Each number is 500 + 25 x the weight over its row's rms, rounded and kept within 0 to 999. Layers, rows and columns count from 0. Numbers have three digits each. The size before them is the row's rms in percent of the matrix's.

# layer 4 attention output (transposed), 192x128, rms 0.115, rows 65-95, columns 0-127
133:482485509532482483472498535476492437508466527525511498482546460444487502483469484484516478482495533473490470497520508515502501483516445489519507474472465485464518480526472451458495471454495467526516521516477458502511502500506543467537469491509489512508526517485473516474516515504523435451489481474527472518494490482451461510497501498540550482510507505510523478484477505502502482506466
126:457516503510474513461493473516513502502445525466493491444499503470501500479497461519496465474462504444520463497512543521506526490475518511483462503485458493431541520516461509508525486521525482493501524464465500524550539512505459471510480479471533498483460506485477483523505465498490500474461516476522511511481521495478436473518469527476526498495473493500516485484517471495487513531485
119:501472493459441472474489479450472523492519489516536484506495467465459473528467525506521539515488485553507513521512516478495527499497466504519498446495498519535507509484537511496482523483481491545544497513486505492507530500534492503515492485582473478488523471510487477491534512525522477515520462510508474489539505485488524504501527506534513486539444551492457532478489491532506488476517
140:533466464486557486517537487487498532463506510494502500482529503547524498561489499508478491504538470459493529468465481529512486539479526486496496550484556477468494550487509515508475485522498549461505493553493482485493512506486489490469489505463488520481509474502484517530507493522488552502473495473495484487493484548539488460515528495451497501515542517469491478535521490518523475530502
116:526508529465484514519515483498481536470507502486532511518467498501479475502511487494545503516460445549511499529506524443488503446473478498476496491498496514564467511518488508507547507525488455515535495472509519474509517458519484495453529494598496486499481493496496461495539521499490498495530490492479512502528537482517520533484495501523472490494486509478480548492472508481524506458529
119:508492516517559519548548505507468506485509548520475498510476501501492527526510485489450469522533469505477478504481494516496507503525544518484513554477524494503517531453511488477468510491549482496521469509480517450494483497472491484503483501509522498492486492507464562492468474504466523566513526528444493471535465542519532525490558501481494481518509499511475502535526489506513505508512
142:517470487486518468452517490483513519500503473521498467468561489497495502543469502533426498474529492474503511500465482523489496542508495520515509550514528489448539495466558508522488500470492533477519491539477526518488502527490488539500500485447478504484484474519490526487475499513511542524511489440497486474486476536519506508511548484496503517509473500484484447491527488546503481527488
113:498514516472459518530478477468510518496506486489511482515468505468491477464515521516575531514485495554507504508500512492525481476476496517518486480506486519592453450533465481494497518463488501513473524475466479515496485498518468464498522515548500493522481477483519475491550541488490504527488520534486510524518508485495534508493481497520485539466521507509491569455471482468504501496505
114:489507494535467490494473520504551476511461508485495491503501509463515497484480472509499482462500537449496459497523524517497527474474481483505474489474445484467512499515434486503489464512481523471454521508482475507497473472478510450529485475457530502502469548489465492521511493484520458465462495497516487526482512490481424503517456485459518497471521476488530470490484499465484485521476
109:464514477491449504482472501506506497477513483512534538520479490472467467544473503501532554525457446538507471567513490440496521459486468473502495465516497528518496513502475497478516513540462505524527499489482509506502535455504481480504527480554509484488550514519475473510525525497504499492496479497522476495530492513498470499531483486507495523481474505454510544478452527473499506493526
133:508500494478494508542488512473483523508566482516496483546493486544487487516534548488527492527522488550518518508486467483515468524526481526510511489516515526574444506483523499499469530490494525526498472514527489498476478487499540491488519520529483511503548480533555482485530530540521490522529510524498494520504494506500573522472520511516484477494527526526467511502512510520509508440524
109:529515478510478504493522517478515476484469519498518530551459472476496507533527530489553549508466505566493515549542505473481499510470496447482527464456497522509480527503479471465490535523480479492504514535501496483493498463500503523497518480529509477457544520535444534529467505488517508496500497550510488498520465501495502513514484490517507539519508502473517534510466528461511487521470
131:475490490511468471491507472504483509474473512503471476489483500546547501542494472527452495521486515452488512479476539508523533497486492515519498533509493487482495530512526502512534469547472472555525501479482474515542530488536494509509523463513511514529439486482528459497541479496500485453509494445516486499489548494530462469519479516475498438497479501485495549509503500511489519528522
129:479510531460489507480480475506480532490516445503521489462501508501498480410546492525509488462482497497542512486493516493498500499479509521515506475516488504522493446533479544526558504475515490497504530485473542549510494531483500489478489499476505517521466502497538460472478473451477535491472480500559527512508512473472490465499443499533484557485500498503479508483489483488505505507486
122:503452517499524470484537487486471507528494515535526469506491527547477481548506467465476489500492440525497534516480495537484517533531518504514508560493526468503533486485571473495527466534503477552538465476495502496483533529529480510490503522499468490515478484513496524504522533505489503522510530468488457468519482540503514488532519507509509488551489536499514486541524471515494497501482
118:454496512494481483510494485506437538460512505462519484492485515534511463501479461504463476484462509470465511480466508486509535477513477549519497507482507480543493484525478515495514477484479480523520505484500510515496542534511531480497463521550508498504394496505488474497548462492475471481525529498507540514510518508501477487496480509495520458484474519507494562494495492518527521470502
118:480484489515478473518506502501499493488497486479530482500523498515554510482496500518520489475552590465503549473476514523513484522483510507511542478498502525502438490565474501484511487434499506481462525494501482514481475509489530483490494495505511550478492518471524471462479473523523530478521485496523521517489537469492504485473477492536501525484580520520484531481503493509519467485504
111:499508520483509527506488498483465540506537475530515482490480518501436453524497489493541499493476454551534477501504498484452524512513513504487514521511499501556490505462540503478541534498485478547580494478516493500523503520524498500508517502533460472494522468527501495497539534529473488510502496448511510515538503502510494523509523495538494465510457544482493486502486484509508485452546
122:509505538494485501488489457517516479528470491490497472477487489446520501433494508545545514495509566485496522500525500518514537492484498483501524438484453463483485465540471509508489489484517496505434518495500511495509490505502528496514461479480506532483481510481509483520527469490528472497490494553564546488463507480458496489480467518523508516487516487525480499474546450509491492506490
125:472501493499501525485517494550504505466515517474475487516487519549500515507495442518452467513493456467522507476467524534503499502459505511480511548526479496482479520497504507486544485543496501483509502482546512515521527522527498488508535523496537514485419518502499479504545462510487507501480517470487495569479484548504442492532467512461511490489522469515495539538501525496496510520510
111:504490481534471521530528523472512484498505526529520488537496499510469482512532512461526505536504486531477502509514503471514494511526493463483528475484498498535476475506502489435462475538473475526501462510494484486481515446523517494507496512528528455511538525462448511568503472476510458516503498547469485516479467528470493500484479516481529462522506454494512520534454493514504544491482
117:534486465485496477505527500491530483473511505519507527501521495529494536556515511474461499541493497484496507532507508496519475513495520473479521484533551503434499531482554518524512490517499493470491455527481513489512484454477493546506524500499529493486509507489475513525449485526541556512556480493463481445503478516549522488495519479474474493532489444488527490500490520487478526525473
127:539495480492510477536524460502539482487470519498500495507474503481500485565527534499523536536511464564492493508494495525544472522466513461498517538509539471524507496495488431478508499525511491519501510497483479516482518452505467460478523486471507508514525460517495506516494541466466497522491482487483472507494480512542474495534492505453484527507514473492521500488460494428505510532470
124:532521520457485524501488496482510526561521525473498495464501474504476485464496527495563497508459496505513469529549524455498533438503503490483480439482462476512500554517472529515505534524494484526519482479494508477520499477511486502513499482531490483522489499490484457521507493528498461471456479500505520513466556456472470520490484507503493463518467508489485500519503486492503474471556
123:460482491513524500491483517529489522473489530517492504538500522561494495509485488499421502462515490446497486492464453498479493538518507522514484551532534512441516530470530535525496507502487524451519466503485499479534474527486490556491489510478497516513464516492522515492466448502465518505493498471496523485515474488550500472505539478490493517525467507499524494553522529499491503518503
114:474492490519522489524481520514502526477480518506493500477522521538511514560443452491479490476501491433488506463470487515452513554544527514519468541510535485462520525450532510516490493504504525496554481483526503493544517535500505530510481518478494497491487487508508546519512486538486484534512498442469494464511517506555523495508544505487518452498490508508518489514525514515501504499528
107:527499496509572496469528481513503514525484517506481455504500495518552517506522486495442507466514502492503513490492471539499491482525572511507516548490519466453551463526534511507534507481523493497486515523523547491505501534481498484464498480436494485523476505537539526478479534491463528523480513455458534474503497520494481467510502460509474534502496512483499485499510509487504488508466
127:551541494462495485486536467488524491558510492491483472501469475475505483532538546508511508527453492532547545486505471512529499519478500476424517487476455486510492487504513497476505529518513499518458522512480489495487476492483457498455510502470490481497491471545513483516448535497508559541514482498507539494511507518512490479474492461481492530496488506495469484494487452489525510521476
130:487512535483494534534504492500468519510537503489485503485465513478482485467514511478516515492473438576493499510519520470509499464515496545527481522499498506585504480484506479482534531503483479558539520485503499531507491489525468478485500495564473478539472455511517476482524539488472474497472520506495492527525526480464509540503521503499468504488474529488497512498514481493507529477550
125:486509502517473494492507506503516501489479520476490535519485482416483489522484495489513523519457470528492447530532514479498518457502468481485503486490487506549532513477496460454477525556471464536554510481489479485516525455527505487497503490555496483524501507503441504497547521471499430495500499518483469528518517481497477546510505500499528492515476466502509511480481535482497504470494
132:499493482531493494526517516511538512496490513474501487455547484444492499581476489494515526509525488486508501486513503537485513535480516488508485547476510482467541525460502454487463501522510505488506512514500459481522508510480508474520458510442507495495571464506479529516507528507494511507465475467509474549456505512502473477518521488496531473513535502503500425491530524489520503518518
# layer 4 attention value, 192x128, rms 0.0643, rows 66-95, columns 0-127
119:492483468485535502508500518485464540417508472521520518522531516520529508556478517498494501505526490475495530498534485516489489505498474470539485538439503488501517506492458446508460503508558508510513486549519516490476500488473535509554512487524502538512485453490475513477531525497522474466479526473495475493485509502489495505494500511532551471512535475469499528472472507498541497516488
105:476523479510452478495503507528492476544514491485518544463519487518500561523527499488493465527519547445472508510479523536470488506484476507495529512535482516475464484506559505532517498481502469482489510494470475505475495461439499504447488545462502504457497555480552502532511535479490536479523464490532493526468515513521501500510479485492521513474498490486494510543520516494503489512508
127:498515517470530525483509475501506432550498490496467514515533493472469545498502508496550491523507508554497439513531507478480528514485472468526495463526528509539543421498503454512520530452497502485492509526526520518463515512497485470501483443509513496498524485537510487496488471476501477539509492504485512462482518481430538500486500494533506518497496506482479493486499492515506508488526
106:505527483498470464477493478505495457525519512487492489478490495508552559494526510509441493492451515499477480515503512559502478493509475496468498506509515521467517498467548548536528552469518517499500507482463500512487484518509540480518539534461461477466495536503528495537466515512512504484496447473488476514544496522532505482514542534485551513497483512494516549491508476506477488499493
115:523490484519539509477463474517541451483551485485478478492469500496422490505503482474535513472484514473553475474500501543493507482480450507480515464542551489502522478495495521505519504498437488503486514522512508532480533548495499512496494476495507481476506471521508465500517486519462472515484504457478505471499493479481512496502529440487488493491494481490525472459516506533478495445528
119:480528483491514502492514503527523495495500518494511512487505534481454544481505509505524460475545488502497460468497481519504539522486529493529520480543480503520531445532472465479490515461461501467484506531529514477473513471461465459481475490514478464489522495482517486515528477473502497542513526549481476511452503469426533489453480481517511496489535489501485475509526492458504472524526
103:474496529498539480489492490546512507534482542495508496483467472553528512540535490512476526540496471504471537521527498521492497536522490493486500540468495479495515540492536544537544524557528481496502480488490511496505460459490522517530506529452495480478527527510528496550463530510496520501492492495517508466542495537540488512551524524457504497484487500467522507519529512466489505494473
105:507486500458534549513511482509459499447480507499507481506521507459541450532483514477497508492555485493526551502493485462516495530494521468472483508464519478487477543533483448510483474522548493531508505496528515509525524514522506495520525476516472506514521421465497490491498485478479497492469527516509477489484494513472471519471490512546504471524523485485489515479494515516544509476436
108:497475485480497484477524500482460473548499490490494497486530532493543583515545493462505470526522508522460509490476490526510478532495486481478523546513509508487510518495521537524542522497522482513488513486476463506530476498463528506458528513466440493482468493474513512490493528500498542450506491463503494531508503494538487510511551542464521501498499529495461524517480462533521534517491
126:480486514540513449505461491537514470557466514510504489499484473477524471460499492475491521555444527552478524505477495512493495508502519557460485500522504528505483484498544558492514471487499479483498525475491493475501483488515524524460481531473494446506511517513499521519501465523527520501515460499509506473545517501516528473541502485479454552465469522486488489526502499513486477470504
108:493494492479435534498498452483477470493550478473486490524512523519469549492512466484497508520539479457510453497472482503542528473547466486507503504549499490490480512489521539485510550519480450501497507467473466509501480530474502496484525546505488520555549479501518478497500511486507499499530469478517499468501493523529500502497529483490489476492517554523507521506487480540501518442483
124:501505482492475502512502541492493484542498495509485525465556517463518512507462500489502477510473491467443490501548536505489497480459491500487528483504509494525520504490455497515469487486575505495549512533520513472453512519497493481504478501471491513490522500487477509483487540495537495481470484526494482551482475495488465488495459522501594516506491496490527512539450502485536490491457
122:497508500518522488494509516502535571508480484486524510496499495551572502501491505484487495514451522513480528489514516478506504492517508524495488515490456509475527537501524491480511523500499489513510441507511516471531500416492533499609553514509512495503470529475489521515512535509534494521514556521491482493523482511509498509497505525478515511499477514507491490514530513477494502560495
107:474527473542516525480500500500511478520540480492423519465510505443478519527467507525494458517506532467468438514511469498523544468501472483514503488551518502490500487501485508506518552476490524459537525541502514494511511507480508483418485483454522496474534520536509502492501467510486486495513496508479498516452518494492514495488488501466464493495483486472516481461513507524502509509537
111:518527502508525479484511512498515470544494512530500499471496471514499528464503494503464483563498532477522536518462496513469516462467534460497489540497504498458481565477470470531477501486560530510542527523511521470499486477504482490535506497478505544481522495508526497482468543519523486506470485461478454522532482492518482503513489549497522543492457474475528521517508511502484473528479
111:495496547474478507510507455511499531537449527498487516494469508555513455466497527493476531545483506510543561476505500486484513497504511521514504465473472493501491521528517509491501475497527492491497510497537521500517501511531509505540507463528569437507498498507484484535482512457533471505453541534507516485521496524502494482506435521519523513510486503515497492544488546468512512519467
106:492502483522516426496467486489520460517529475512470483482534463511524510501509467492483470480506544459479497473467506525500459483519466508501490492546499531484519512521505523521504519480533508509502492505481525484467525457472550491423491518438480519478488545503526505493506465458516503450495494479483481521487493539492511497507493523461485523460515516513491518507538501547467485483519
109:471486493501513504512527568496481528457503509521537509538483495555517468547490539492459510516481519529514549542489533493515501469509499490535485485485503501512484525521487470488503452530507503530481494475494470503523498472502496490542499503521553512490523523483502520508502506510509486529471529544526473499535505538527525485508458485524513487510471459501499484541489561432515511489464
124:535490477509522462502493479487502480578469510506505493488514480488506520522518500502513505485469486508473462510485496501481503474515476522499485487473492492496536497485460503502456462472543551508529514564473516467507503492488480486524473454483466480500515445495493476492510504518517451484460480515473503493483506505489488533482521559520576511495484531487534508482473477566529488499523
107:490505515506522526515481503482500445526508494510485538490476487431514508487472487486506516487528501475499488534460487512438503507525459507519505510530547506441443550483488504515493508533508483511490523488519464505543447580499515525495498481478491496492507482528532472456516501503456520489497470517558531484507492522502506504502549485471495508491493520514517488457523506497528514480522
118:494514504500499533486523522497474511506486495464477486505464536471480546444496487486510508458502497500470448494526495526484540503487488521501510471513470501559549432458463528512533519462448465517489497479509502513524511540526494488496499516511478453523521506495500509506534539474427504501502466505529526518461500499465498493470540478497539500492487514522502506517478489528496466514522
122:490531497517508510494496515487481472543560477475465482494527526461485518509498475504536460460531458483474476478514501490548512532519483498536483477499524506489505464462530494498497532513537482486483504499505495469478468540502465515485504481443482487503536505532493535528447505474491498538458506502515491465494514517464517490511572466482473472519524496476484513485509484545536525464501
119:494491471528481492509476515490473479446484501528510523540525499488566508557512498493492528486460517508519511507504516520481481519492493467492470567460510519492495501491537485536505498500492499496501489496498493544504509491501552450483501585478508531482515549498516489491515525522531503499537474489542459511506510526499522482524509547545542506495521458542477524495495522511516532494483
110:529501465477511511483520494491551506513476461510465519478536504502471489435510509495525478516474479503512501511546520481506534480469493539506534465468485494530529483505495523507461509468461516503505486520516493477525538506514450482502473487508481484525477486527485506476535543485502501493526535465504467504452503456473494532459434524518460506462513485516490462480460453497488475500510
106:511506495503537487504497480514500448494497485511479500513512478483460460471518537531490473517533495475530486509544492533536525488478469515506522523524509491531524460504464456488481492480504507502498510522506514491438497505494479469456469459506494515495433488523487497457482513464510499465504497469498510555458491447444462503502463511518493545485510477475510496465479477548506482487531
104:495496533506482514489483471512517496450544502532474523479504534495490497497490517563548496457503494529518462451507518505539545515482462500499495459486494485528490505499463482489476558453475501514495472529503507499481518484514498520526497504520543551502511504509474489493472467528527463560492544536493486488510514476479488482465521469488470515533494492496488472510508463552494475540472
125:495498527519495543505466518504492497457580497504515463511499534506513544506520473513512500498546476516434480502518495505480509504495483526538484453524506507514476467500535524521492517494471492506488504460507503477467492453501553505514498530478543490505584498498484500535518495488546491509507506534517480456485500506473515499512585491471521519537510506491489499505499500512461500489503
122:517535478520521448492462511529538539522524472498539481483523481500516515534486466515498483510462507449494483498474470505492462543484501490454512528488540494472514545494542540517479520533530521505484506497488491486457483498488536526482526553432506539469477556510528534512469492511509514500515457484463477490523490527551513484500508533485491524495506503522519504515519518507504507494486
114:522516492472462477503484511460462458474540485505507485486550517477501498518489501535491482465536509428483530510456499506509481524491503490487468550543529514438468523518500505516483478514499503529498528503473516502455464533487476521465522492449479505469507522488501525486481512506472494457503435459527497498485502536533466537529498501473486466509517498510519523487494489513510507500464
126:485505505467523508494518496477481453508489482508497506534521518467492465496511521524535450496568499450474487490485489510508507536511529486541496498493533509514463452535473471485498479524530508488456540529532511572428503509483483487444497464509520509509480483546483510490500481485494461478494508517474529453500528507461505509482508484496498508516522484510501508488485483552494528463496
# layer 4 attention query, 192x128, rms 0.07, rows 96-119, columns 0-127
083:489494510513478508498488495525509480483504505528502491497501472546505513487492543493512560516449519566478491477502508474516503484497469510491502453484535475539519499510494527507488546505515511528499464500487516504510513487511509467498514484503519563480463491491496535480506546499507470564502530535449528529461536535494500559508527562516504487495502477474520466552506502508502535483530
077:508509517523453489505492490544508479569509506450486529469514459493491475507487537514501496486504542535512542502482527507507480484514489537504490502505480469477460497523473547453469478542513481449539458529497494483486522441493504500501479467504539500526488540478523514489496531515497492493520478471496468508483502513479545488467443515499503468521488513472528536529457517494486525502490
096:505505537474488492560490447511461510506477471471499529481526506495455494475518466527488478513500487494517492519546503531454498488561483550504476500520447527518505466457518491501542492484484476488527531464463491515501505533451501505481471517523471488507529516478510525489502508519495554526509503461518527510524510517473540491467559460512477534485499510514491466501510462504491491513511
097:489512500571523491505506529516529471466482542498457490520448479492509492532522520503515496505494544569466487493488504513534522502446524493505473483497499474561523523520516500492486502503520485540492495565500515512477501478525510518443492481509499503512519505510509520512455527482525482491486516513463500501488496481487495511548516485478471463506517470465529492528518474491566539495460
099:498494509525522483477497514483562473554483488477465499502493474499519526499494491537462505507431487527505489473464505503500490507496487507490500501465463470517553514503501486500485462528501491516546477500560529474510495478530508474530521472462509497494479491513496466528502478490495502515539500487512515523501507483551505508480464505458531412516461471461549492522525525527506527513512
085:453532469540532509490473498497523506493526486480498470479462495497518475514489486466468490469467456510504481489486497475496503480517515531512548506537527484486519523486526547475436503515478522565491510526512546490489539511481502500548467446495502499494464492506492488475447527520520474495491489502505541500440502481491503531506487516507500498515500472494502451490543490542503546506539
099:521481558490465463510513525542521511497541468494516464549513487521487505495490490532562453500494496533485517459504471490494512485513459507500476491497445499510492501529492481518532500492503533445509547533541507479484516481479509501467520517490514522510527512474466466485497491491484518514464536527520467526538520510489456487531467507534489541508491530503449499490500553473498485481482
103:499508501470502501495461474462534516535540477520473468498486482544521516489510487526498499491477498533501511427493494493472468478470477517483467478430483480481536508505508491499505520484515488543513518493489493473509485465512540502455528498482515497504485483575547475525444553483507480518497499493518524517466555496507525507480476497459516469520479500449516519533512494501494510478492
102:513546487447472521513549479473504479528545502498494503493522470520477473520480532494519469516467475522494511538492493472511511510479495526491519573498521479515529460512538503499487480519515516478511503535514493491496494464509523460506542526448538507501530491510505529524496538500463546495497501492487479538514487522548483512525489514493553430529448480479507508500491501501502548505518
109:495499503480506441482459508524486526491519469513477523498491491510508551497508499557490521482470503482509506520442461516496512513504524491514550510501472505477504431489458571504504498462528540500517495517509527524452485543470530525459489526446487560494461521540483507494497473499540496505513486529501492499473515495498522507472474511525482530475546501501510479508516482484510492508502
102:532472510519482490475523508529501461477457497477495490506494490441497466479493529507484513494487434489492496524497485488529516494509480489494530542485463511565484504532522528531462437561508517489449463515498470522513511515529494489497527511472505507517516507493440497484475515498500512491491531492525456492494447534502474473539501486526463482468509544526500488500453504519492500474498
116:491502464446471521525517479501567500500550518518531492499514512523498514548513494491497496493503529542473508460508525493498441488459514548516493505473480502469521481531512520496489479499490497520517497499504484535453482460465539473467506504463513527488521492519505524545509521465508518449565476503502495523489518497515498520526467509475526480512518497479529537527548507454505530475492
105:509499496432464522495509464476479528526534519510514501506512499513506505511479494484469483555532469492501571499477505477463512481513482507476480518494514480444467527510561480513552530527525505492522458509459468479489493498515545530486503482498513478464520473510510538512513520500454513483478486487525523525489529480523505494476512479525509504547459490514523529443507476466497516475504
112:509527479462471497546511446466478498509463516531514515462491514492472457501485484495529512457530505492490498498531543539497473531507542532550476462501532488481487499536475476471522540507488444500526542488464493487490498469495440511476494480523515466515529458469488463516494496494484517490482493483526518479505494487504500471484474486498491471524485503476509522514456493496442479515454
098:510504509505515467477473526500492513490539470496472510479509478509491509410483520531562528499502523453528531465479496531473539500544492515491539504485496523519473493490499503513537478474502512473511540493549528542525505525518511514523500500538455501428510546497511481483498512527527513493486523488526462510513509514516547489521456474517501531502497513504456491526522512504478468496520
092:494493538501537456497489520521510472467536512530509474531472496484500482494497516527511480466469516517509500477518498516452525505568503504493481526536495528532477466488478509484504505451459519478479531506505539501519514491511477449475493473505544442517520517474477503520517467489519495504502524510518485517531544495503507509472456501530529504509451499508475478498514551555506434511529
099:516506489477448510508526449437488530475494548501509492515491488486485466520525511475545507494530499494506524495516521510500493483461497507522464496480510467512499539516505454477508523562494425536517496502440460499508496486522470531499525465529503488551505465487522488500462517501443497499508494464518513537471517487509497524502530456493517463525513512484511482492502485494502550480503
105:520475487555501508464484522485502477462455511505472547484522516520493521515506508491486498517507501476500408539525499512539516522478534487500483477520543492502526528511492491506450472471486513492485489483458498484509506536517507517523480501495509548523462497472456483457493506517469449492522513541461488447499458488515477504483541501488470531451534507534491488508493497481522512515501
117:519479535460495494488531464491470488498475532497502507505482476490436465489503541490513482529504428513522477500478516499514512506505449481477475539480497499523487538503523466517481475545490528509508506494495455501493551483508461505474522464504497482496493470507474484517457534480478529533494532478510489507537449539511483468536513478494493471521454544480496467450472479512504528492505
093:478520511519512462506496510532523484515522498495503499520478478492481487461490517521550490450440539533485478481503528531465515476520506515493485508540453523507472478498492487465525514491471512461525578505505525470466508480463524451480518496506499486501483535508497491487523508459498524522504514465521480534566507507501514516526480516506514540502475477514538478480514543505468469481547
099:479517486513464506514487491484557473491520495478518493475489453490514515496474496533501465513480491488480520465469508436492499488480502494514462552509474492562515481582499509513476482511519544510461503497542491508520492457474516461477478562477559504477493529534504503493513514513511512472506509552500482535495508529503476514488490481468526480480532475465505521508511528478477524511496
099:535498514489507491533527451487491467526492534481540541524481463511465476497480573498494472487479447499501498500517484473511541479460494438489496525519472487524511510504529476506498480551487503492480524491518464481501517478519501462515520531509548496513500517478477491495486542520492465495498505524494468530509471546485462473530484487488509462539481477487556475490449500486518527520505
101:506511489475525533535495518463499516485507478525503507502488519529503529484505488498452505522517540440512521465512454534450501490494481507517474486494520519500545467470485489523516471444509517520496499477467501541508485532471498515528480550519505485490523486478522504505536474500531491470486514511504531461493534492463551520478540512481532527455518476453495515522529476540475458514463
097:482515512516542523518482510497534532512494511522495482499526480526543524514520483525507472520483533552493516466461466524487469515515536515567481509499465496454538465528486521442514485477513520509490499505539524495443498479495501491466457509481494509532505489525514488527504494482542477523507471548478517524488535487499537502464496527474530483527533503451537512524529498464504521513489
# layer 4 attention key, 192x128, rms 0.0691, rows 96-119, columns 0-127
096:441566488505506502482501492501504527476478543489497544536474508499517495526519519508489457500502562550462515497504488460535485471488500541515492466512471505541500484551507468493503527489531461497487510521525486510491526469502460492495475526469551475531486540545491548557476519484525483516528520541492543501518512497502491502506469506494533506504486489518508506490515507496521493490456
092:472477482515506479539487506518527495455504497516542535551556466470544473474493504492460471537484511500511447525515487489517503484517487505483447507504517456514489488516515500539487469513485456489526581480518462442507475497491506492492501550520491514509507509517519472506492556516545497510505524461535473523499499512478494491499492527536486508465517489502478499541479510516501495503533
097:478495520506465488499499502538495470498485526546528539523511504505514491516503499513522497501529522540489531485521483509528475473513489569515473498463496481494477488460535420507531493504524524518495514458439479462503479494537468526509491497459514476541536465515503477531492501477508510519497540483514541450502514500506526460500479488472485486487486528459521497502547466542496479509479
079:479510449538475449510507482513496490515516486456499508494533550477501528540473546482455494520471528500500517507468513512502476487508524483541470523536484501469495494484447593525531486505487476468504495518469504505532483508486497492494508511473462531497489536460527497483504471532466460522508532503453503515474532513519458503502460499514503521489480491540475506501496500454505518500503
110:464478469540527513539516501474541521492495506480497458486516512507507528549475462467443468492500489515453497506486455482527507497484532514507478494485486512489511528546513496505482461470516530547455456486512525529487483525491476484506491526470508500539484471519498519522491515535527487478497478528496524484511511472470524558529519497540495494549511469506554479513513462515500526535521
106:497505545498534484526509497512507486533503470488477490495498469486546481483499485511487491523544512485467410486501526501479483466534496505487483523554506507532504520520484508454436491442511501540491530490496491472521483491514498502472433463522540489471524497498487495487458475478486490532501464519497535497490522472491517507485499516493505436522516530479493489513517564511508522491492
100:448500475539475479494483498494523500459518470495453470511489549498512505576518510457496472517479531506509524498488511519499504524506536488499479522468496570480507467527505481511514508465512505536534528511469506476504481486465486487498551530464480499531506522507513521518488505461541520500481504503468524538537484512519533474547467521519518493477474495506542522525517490441513508481487
119:496509481481532537485478492473505531488547491500466455491479510524539534483482461500469499524530503478483498472507466470478483508512500479511504477554530497516500467527482510504443516489501488520465517506487544479532488484480525494473468480480490485466512490537514522500502518513520475507483420546507510493494562458487520560446517523484484474525525505476501542510485524495501514490527
111:469519461461473523471482482505506532476496470547549508508492477497509493534502518479471466484501515515473530478514496483527474492489483517493446491492567503525454467510502448513518515461552493541497500509458516515511484465478495474501478498467515498548440500519524547530482506483510507540497492527510523496527532497522475520502510486473489477509469518465538530496499518474475540517475
102:481503519496512497496491542506498512433504483498477488503488513531505548484531452518516459494572534445530499513468510479504459536500493521524469480525499535486501501529506514452546497471472485513484541502469518512514481479500513495477488463485506507473482508502477455505499469500488551491483507524540500494502511469500534520526493554524495480490529470467573531522512508504495476496523
096:473564473500459471501499447463534509487496480519535506494488558503491505541535506458465507514491480508491519484538473513533459552475537498516500472478481548475504474504465465496512538496540506531491504483475466490509501484507480526526457499472501505519464528490547512528445511498549496504506515493523483491482491512467477501498502493543479494501468494540539536512504485489493521488477
117:482506491460527535480495529524506554493510527531504514494498510548515513488495485529503485472510463463475507456511514457496517474461447514478516511532525446503509510468495527466488451438490523506491443498496520498498502496502503485534484527510471515480487483506512476502546493517462502503499472522506521477490547471522487529442508537488464475489499515469459529482519471544502512533507
097:519497498478500489463462476485483516486484493542497549539502491449558490472518518497512471495493520548466518508507514488483506475512479489486509520476506481453496463515488493455510506500511512464504500505498513479468498488518482521447486515520536509507486465520484515524526507417554521487490471536477514459475524485474535500490472479477497519530547569465496490541479495491506497525490
113:577471497494495499498525502546460488488484509508515489509525465513492477472429513531503523485520456497489516499471503489494539463531490506511500515490529471505479534435483475508472499504473505495526509503528475516514549497535492484491511507540485498485532439442502505475497475537448511504504487508473490543498484491495490476489539454500458519512508504499465452459497486511494530489495
098:450491492514457510498488548516523465463483488499447521496522458517501502478507518505511490510534516473533546520500481538498537475512505507512489513455497550492495496527504520548521526512496470502501523487484486445507460466494512476469500492461418454479506485497524477496517486474479509467502514481543513505505509507488518537571480490501468480466505501515533530513513486493468519472486
105:501497513545483492467488502515534492510555469483496480539506507504540467511489507490554512505490543557547512510527495534514502525515550529505489470501503517470514486490510500524498531517505473502474513511487491515550483483451501461510518521494520486490513528503491481469488507506514497517471490496489534567511475508473533428542484522507477524524497526499504546548494475460466514460479
104:539497508513517520498505499525467489526492523497552543506534457487475503469500509503507498503504482511472481499510489480503512446509517462482539527514505476516511522454501515518468440509483507483522472516518476512515541514522471509502484510532508500505482492482481519514499485537474445524544495517507487484497489477518478502494517465474470493495486547513440500416492546577497489541495
100:489500507507542475577530507460501480470480482474493471487476516535479476513486466510527476485475509464525448480511510476485482515559525508479481508492476513510498549493495478485492469529491487495512530472522490520477491497488515537541512527499520517492508521512504526534494513519463472492522549427480482461511429539480475520516516514491535468512496475534508519471480486491526506510510
096:512542482479460533491495494478491536515490480472555480495499490479462497530501505480473498518482503559466490510541490516529469555464530490484490473503523523486456464507526501546480510499520497522490501472474500502457500492537425548507480493469477494543494468490506550530447500489541483499474514471501518481508498522472514533523514484503486508540471526522536499506490513484491530488500
097:492460510526490542475521535525499496525509465460483512514498493476520506471526530496510501498488536539491499542469479515459471479518460483528502474466523550475506491490504517550497506511486505524481484516478527510537503505471498449505530514490435538484494555463492467471480516485479499508500498495517534547511481526502531486510486527493452518484501470536464536520466480504446477469511
115:434566463464464517518507465498561526475502469520530482496517512490525515514508495494423487472498565522468499472525515489511483514463509492484450512517494501526475475506475491484509480461533494508488493469508520469474484495482505504518444548508529497481481517523528503512513516512496490527538518541491523503490527477497511536475511510509487461504509460511513532517497492468499536499523
091:481517465492462520517501468488529510507505474504543492510499536471495534563508508429462485498483539522487462498517477506534478485469569472510496499515495546499488481521474510554511496498561506523490507471490496507501510520502461536492497497492515482519497523502478554531452542497528515533558499504504518489504509496482467511499514477477497490533479504482533514522500492470528556510480
086:504502501498507499501497572503514508496530522508481456479492474533484499485483473558548467479514472472519534458492538486462528534502488524537509530506510450495501545507530495474490479469492508521510528507466505486490502474453535475457497460544499501441511488509498459465574485470482487512530511448477501499492503485497478460496471497492500496494529503472480517505483506509517524489516
136:491500522509569512503478523522516552476518520495482475467517521537502514513488478526517460478545507494523515458468486444511505499462493517480506521524519469531545527485505531445480484448466523512464455482517521519501491510528501521503446477498518502498494514526512503513513459505468511489536493523479529475477524457513535495471512506487487453497542486466494511511505492530545529481495